Part of a small language model's weights.
Size: 9 layers, width 96, 3 heads of 32, MLP 384 tanh GELU, vocabulary 4096, 1.82M parameters.
Architecture: LayerNorm before each block, learned positions, untied embeddings, capped logits.
Training: a variant of SOAP for these matrices, 3440 steps.
Each number is 200 + 40 x the weight over the matrix's rms, rounded and kept within 0 to 999. Layers, rows and columns count from 0.

# layer 6 MLP up, 384x96, rms 0.251, rows 264-297, columns 48-95
167,170,131,152,140,222,184,182,156,173,189,215,158,190,204,229,272,194,252,203,245,271,252,198,216,208,205,164,158,178,176,230,236,193,162,222,185,238,179,164,180,144,229,194,165,219,209,221
155,196,211,219,243,199,239,262,253,246,210,158,209,230,192,159,208,227,164,203,174,191,237,211,198,200,202,167,216,176,261,217,132,218,234,158,181,227,167,169,233,256,205,163,274,226,185,172
163,158,199,202,216,234,222,121,212,298,197,161,297,205,220,116,231,246,161,216,241,210,249,237,206,144,170,272,178,234,179,238,203,194,154,176,177,156,222,229,213,297,180,196,129,204,231,215
197,184,290,317,150,180,162,190,228,151,209,125,214,191,232,208,204,155,220,177,232,217,171,232,194,141,158,199,235,182,173,221,201,208,214,153,279,161,182,213,200,208,154,180,242,180,156,196
246,190,182,164,178,238,179,142,287,131,290,259,138,180,179,212,204,188,180,183,190,205,224,223,155,174,204,210,220,193,229,172,257,202,213,140,170,166,244,214,175,277,155,183,245,153,201,218
245,161,230,218,205,246,156,152,178,183,200,220,173,240,144,167,227,226,230,173,221,241,157,217,167,168,225,247,168,233,188,235,251,261,204,131,148,249,208,240,188,245,247,252,207,179,265,214
228,117,178,218,144,147,250,254,308,219,143,183,178,187,197,254,273,202,190,168,192,161,121,232,201,237,241,257,236,306,192,194,165,260,193,190,107,182,158,224,209,258,238,232,176,235,190,230
156,194,132,180,184,202,214,131,188,264,160,206,224,151,220,228,260,184,214,138,186,159,178,146,109,216,169,197,204,202,184,269,131,251,165,173,173,236,269,196,200,129,244,308,214,101,204,210
202,220,206,243,128,192,210,209,176,264,216,130,207,188,177,201,190,210,155,174,247,180,218,175,250,217,122,253,188,161,186,224,114,253,186,202,204,176,196,152,191,148,146,191,159,192,147,207
205,251,163,200,203,220,213,133,185,201,180,243,269,162,223,260,175,200,146,186,188,165,141,210,188,155,283,160,242,203,232,217,244,113,141,210,194,142,134,162,244,205,94,220,199,183,138,221
212,243,229,134,211,156,210,162,233,131,158,258,251,124,158,170,165,228,230,102,225,197,256,237,162,163,177,206,209,271,204,158,169,193,191,170,181,199,181,186,248,195,217,167,213,202,258,219
225,194,210,112,170,165,195,180,164,179,161,227,159,194,210,227,147,216,231,256,228,235,201,210,213,296,196,164,135,257,161,194,160,238,205,211,190,193,236,167,188,190,194,179,254,147,173,181
144,116,194,211,220,167,208,122,165,174,255,118,185,185,151,258,237,201,230,200,214,194,206,227,190,159,143,279,232,301,170,157,233,212,213,156,172,219,187,247,213,156,178,226,285,175,193,158
200,205,196,260,178,182,178,246,158,195,190,210,193,187,213,219,177,189,229,234,145,200,167,196,145,248,213,281,225,178,244,233,174,216,225,239,232,142,233,216,209,227,215,217,201,231,221,140
206,261,181,138,193,193,235,122,223,189,154,251,212,266,197,256,190,148,228,282,154,284,150,200,196,125,179,165,258,226,189,190,241,137,190,205,237,178,144,149,228,246,99,241,190,181,155,235
191,154,226,228,204,207,166,180,198,161,212,173,225,185,200,195,115,123,261,179,229,256,176,200,156,242,188,187,185,251,162,134,139,117,98,186,163,206,233,155,165,210,185,224,176,124,220,199
194,229,267,181,259,184,177,204,170,170,189,261,222,195,138,173,190,236,110,234,195,222,197,204,118,225,178,213,248,255,212,189,207,190,200,178,205,259,206,257,193,210,250,251,246,226,148,129
154,211,191,174,195,199,122,152,214,203,141,199,137,206,198,161,201,216,176,181,214,235,323,154,207,235,227,130,234,197,197,189,197,307,131,206,242,105,187,209,177,219,220,201,170,177,164,264
172,218,211,196,209,170,197,147,188,214,197,199,182,221,150,129,151,263,171,124,188,236,227,187,145,265,160,192,145,230,166,164,262,199,133,213,183,113,157,183,158,209,174,226,160,239,191,209
198,175,214,211,152,259,173,271,214,235,185,184,230,120,149,203,199,183,214,148,278,154,256,167,78,220,200,174,194,161,252,194,202,218,242,171,174,270,200,117,210,138,220,244,291,167,142,151
171,264,253,258,192,238,161,168,213,197,233,178,260,231,175,179,219,104,195,144,160,170,196,215,189,161,100,211,168,140,204,187,145,252,204,173,144,147,180,211,164,97,124,260,192,225,199,215
160,217,194,242,172,196,183,238,215,255,187,224,214,190,188,213,235,203,199,211,216,219,133,222,188,207,213,139,231,243,235,244,186,186,116,113,187,193,161,211,162,210,223,172,245,188,209,253
258,272,120,199,217,255,185,224,277,234,178,218,172,251,204,209,167,188,183,181,180,264,223,144,191,143,145,189,180,188,192,241,214,203,156,229,247,217,218,169,191,221,199,142,182,159,296,194
169,218,172,192,215,253,162,225,159,190,113,170,158,301,232,190,215,191,288,211,111,225,196,176,181,219,194,224,199,299,153,217,205,186,220,141,138,220,202,144,250,195,173,165,76,141,162,205
214,123,239,155,126,179,246,174,226,245,152,141,210,155,186,205,243,216,237,89,237,241,124,167,252,191,235,138,227,214,189,144,232,264,136,170,145,218,168,167,200,166,108,193,247,180,179,268
179,250,202,168,203,195,202,199,203,188,219,215,192,134,216,144,241,221,207,229,160,174,226,177,195,189,209,215,187,130,226,212,187,218,146,168,227,203,220,239,207,195,181,279,191,260,100,263
162,229,181,211,221,226,220,154,213,232,225,244,151,179,280,193,206,241,180,253,273,233,165,158,134,165,199,157,209,206,157,269,190,189,241,181,135,190,168,170,275,173,202,211,183,246,212,127
217,142,199,182,193,166,247,241,229,155,130,178,213,216,181,202,227,142,262,203,202,187,154,156,200,173,228,204,197,186,195,129,200,210,142,175,142,218,245,114,81,199,204,158,283,133,209,118
149,227,173,147,212,155,101,144,216,167,137,203,182,177,204,198,180,234,206,202,244,177,196,297,234,146,221,85,181,165,234,265,231,123,161,164,108,116,193,162,222,320,153,176,274,207,150,192
143,207,283,121,287,257,205,152,133,172,302,219,141,183,217,251,234,263,169,195,198,196,195,192,205,159,166,158,201,170,219,172,222,191,140,217,206,179,167,89,214,185,140,161,213,216,149,202
155,198,246,233,193,187,178,139,148,184,260,262,173,247,186,199,158,191,139,132,171,184,128,205,239,229,186,125,207,158,166,191,210,164,220,150,249,261,180,189,208,219,233,167,198,176,211,183
152,269,179,223,197,233,175,224,221,256,163,259,100,247,145,231,231,229,167,180,198,221,170,164,221,95,261,205,241,186,216,223,186,210,198,172,212,199,178,173,265,275,162,202,204,156,177,166
151,147,219,110,222,253,180,185,222,153,164,234,255,185,150,137,223,200,150,144,159,246,223,181,189,242,164,194,212,190,146,235,171,255,173,217,173,182,210,233,249,128,240,141,272,193,107,210
257,188,214,204,185,160,177,223,211,218,101,264,227,201,112,127,227,135,221,199,197,153,218,203,196,255,167,251,226,257,119,215,203,225,208,228,205,241,247,152,179,188,142,291,259,201,192,110
# layer 6 MLP down (transposed), 384x96, rms 0.278, rows 264-297, columns 48-95
209,210,185,244,184,239,157,110,220,127,140,200,183,207,228,267,177,242,79,174,234,164,208,172,189,140,196,169,215,192,172,194,123,221,237,183,207,251,244,210,217,242,190,209,177,150,211,73
240,216,194,132,253,227,260,175,178,187,161,212,196,193,260,190,204,228,191,216,172,211,185,169,260,209,197,215,208,223,142,294,225,235,272,200,160,152,250,195,175,198,181,241,180,148,231,187
187,213,215,209,186,168,223,246,223,225,247,154,187,253,203,170,173,214,166,178,212,222,250,225,315,230,246,250,187,235,235,176,178,219,219,223,206,146,207,145,226,162,251,142,118,184,179,177
214,262,211,150,213,131,212,209,235,218,160,244,184,177,263,193,206,166,176,194,225,198,176,203,206,169,215,161,161,166,221,252,154,199,238,216,184,134,138,188,186,214,175,206,196,190,249,171
238,225,210,225,284,219,195,209,208,170,188,171,138,186,168,197,144,282,222,214,193,94,175,193,192,198,199,167,252,247,211,107,235,207,159,286,251,204,206,214,211,203,173,153,187,140,232,163
239,239,238,153,188,195,212,262,228,261,162,172,150,198,235,191,271,210,210,178,210,185,222,246,247,180,266,172,105,216,111,244,270,155,240,196,284,220,200,205,199,118,252,258,254,232,244,263
237,204,149,225,245,140,207,142,175,192,206,209,179,250,257,170,204,192,143,215,145,225,239,260,274,219,176,187,189,187,186,158,188,165,152,202,211,171,183,251,165,246,225,225,193,217,196,239
214,145,224,146,178,190,161,246,187,182,251,163,181,190,193,227,146,136,209,228,161,207,118,264,220,100,250,191,219,211,209,242,171,195,202,208,186,156,283,187,106,186,190,182,205,178,245,201
160,260,201,194,216,210,207,139,178,188,276,264,159,205,133,174,197,200,201,283,217,175,217,192,169,265,215,169,177,178,233,180,187,169,254,232,156,238,132,181,233,142,256,178,185,198,141,224
197,171,155,250,196,128,147,173,161,226,248,200,121,182,235,221,167,160,251,220,160,192,209,132,260,191,129,192,165,237,241,156,189,194,177,191,191,158,216,222,203,175,235,226,188,190,192,164
222,208,118,227,262,216,196,217,168,135,198,215,215,222,185,175,153,162,225,219,133,199,222,147,209,107,152,182,223,161,146,97,241,282,183,219,225,263,219,201,207,277,247,198,223,220,184,204
230,218,177,226,212,161,237,246,230,214,221,188,243,165,144,208,230,232,117,227,177,104,149,169,108,234,215,153,228,139,196,177,168,188,211,172,184,221,152,218,183,174,192,257,186,273,242,102
138,152,184,206,113,148,253,163,175,200,240,224,201,164,186,167,164,197,244,219,179,217,199,207,259,213,186,177,269,212,203,172,210,172,244,167,212,201,157,163,85,175,216,118,147,163,158,293
168,172,194,200,229,234,201,148,170,191,188,233,212,222,189,223,228,193,245,176,192,277,189,221,272,228,235,199,201,251,173,241,194,215,195,178,236,248,123,200,153,187,240,187,193,143,188,198
176,269,211,295,213,251,156,207,114,247,145,171,282,213,225,145,255,226,146,223,261,174,210,214,287,238,241,219,210,135,240,209,137,210,160,206,230,275,165,202,173,183,188,173,211,182,197,206
149,188,162,210,232,298,270,239,170,267,195,146,139,219,212,190,194,274,252,181,190,135,236,186,202,167,184,175,209,170,157,169,187,204,198,221,160,145,189,154,170,227,190,200,273,211,160,216
267,243,183,176,258,246,230,173,155,173,248,183,225,242,165,215,236,229,201,209,235,207,120,259,149,181,245,149,190,250,163,168,200,167,213,181,193,193,151,228,185,164,167,256,143,153,212,185
192,212,221,175,206,204,155,175,263,178,180,206,182,140,228,199,181,200,208,217,236,183,213,207,228,191,153,179,198,219,272,262,265,205,225,215,273,151,150,117,148,143,176,206,185,219,160,267
239,153,185,164,144,245,197,177,261,194,198,205,177,206,195,212,167,182,199,202,175,203,203,287,142,185,212,177,282,277,231,141,152,265,208,234,181,268,276,150,102,157,201,148,172,244,123,142
174,217,214,209,158,224,213,268,129,149,243,124,213,240,208,143,136,166,258,146,155,232,246,227,148,196,263,160,245,207,316,248,144,244,212,228,208,219,217,229,237,222,243,155,189,191,206,232
238,244,178,171,190,144,168,171,215,287,232,238,236,157,187,197,171,250,141,169,275,177,187,235,208,223,193,181,238,199,265,230,229,98,227,234,193,297,246,131,186,204,165,189,121,190,217,189
211,187,222,223,195,170,175,217,217,155,208,225,153,153,246,229,208,270,189,210,158,187,207,160,164,241,228,202,179,212,208,125,197,212,257,214,169,111,261,164,217,171,123,184,157,216,179,186
247,119,221,204,159,222,157,198,161,180,215,263,238,242,216,181,182,199,232,198,218,212,181,191,240,178,251,193,158,186,226,238,180,195,175,251,208,137,175,168,156,195,192,129,193,192,269,218
193,216,170,178,281,259,200,232,134,168,175,224,158,209,193,113,187,274,171,206,229,158,207,125,158,190,186,191,183,206,121,103,186,199,182,147,199,214,212,240,187,243,170,267,108,120,278,235
147,146,116,168,168,212,230,155,231,252,141,203,152,256,246,276,134,190,237,195,268,180,200,136,329,187,226,227,231,199,177,187,195,207,148,163,141,296,197,226,177,176,240,192,149,199,205,242
200,207,139,187,178,207,207,223,154,227,238,253,164,180,219,159,213,241,131,197,218,210,223,179,260,208,206,249,168,198,225,195,211,204,141,221,165,188,234,186,153,271,180,180,217,125,243,160
221,221,187,187,138,214,188,106,219,197,222,213,204,199,230,151,204,189,132,204,233,222,223,199,110,172,199,187,153,204,191,249,171,142,152,225,213,168,247,161,140,229,223,265,219,206,187,204
181,205,199,236,212,219,201,273,245,225,218,218,297,270,240,168,253,115,243,222,218,187,124,258,242,209,141,191,204,234,164,227,218,105,189,201,253,186,166,220,207,172,146,278,159,225,189,124
158,219,161,200,161,219,202,128,224,200,201,168,139,220,229,147,207,237,235,182,171,163,119,198,139,210,131,205,162,211,251,279,211,163,248,237,131,206,310,161,169,312,192,252,295,199,233,203
211,215,171,265,156,178,161,309,244,180,135,179,127,181,200,156,161,154,178,210,228,208,187,150,215,137,184,214,292,208,215,200,233,219,172,193,227,203,193,194,151,198,248,223,199,231,174,181
159,170,195,163,178,180,182,200,261,218,237,207,225,255,266,213,225,151,193,163,234,238,170,139,197,175,168,283,243,131,187,233,132,242,246,288,221,152,172,157,203,118,244,215,137,208,195,186
246,187,146,177,143,209,180,173,191,233,177,163,195,157,189,262,210,194,259,177,174,229,212,149,218,240,216,172,206,190,267,191,263,157,178,205,228,207,106,181,124,205,198,183,237,184,180,228
260,64,220,226,158,254,194,137,200,160,184,183,130,199,263,205,232,204,236,230,220,153,224,233,159,220,158,163,231,135,231,223,254,207,181,226,253,174,193,287,186,196,293,208,166,234,251,217
239,140,284,237,181,193,155,213,215,190,290,208,228,134,226,143,229,215,261,137,167,257,170,196,293,144,130,211,207,286,268,256,184,222,141,276,199,176,196,233,252,224,161,205,210,213,159,184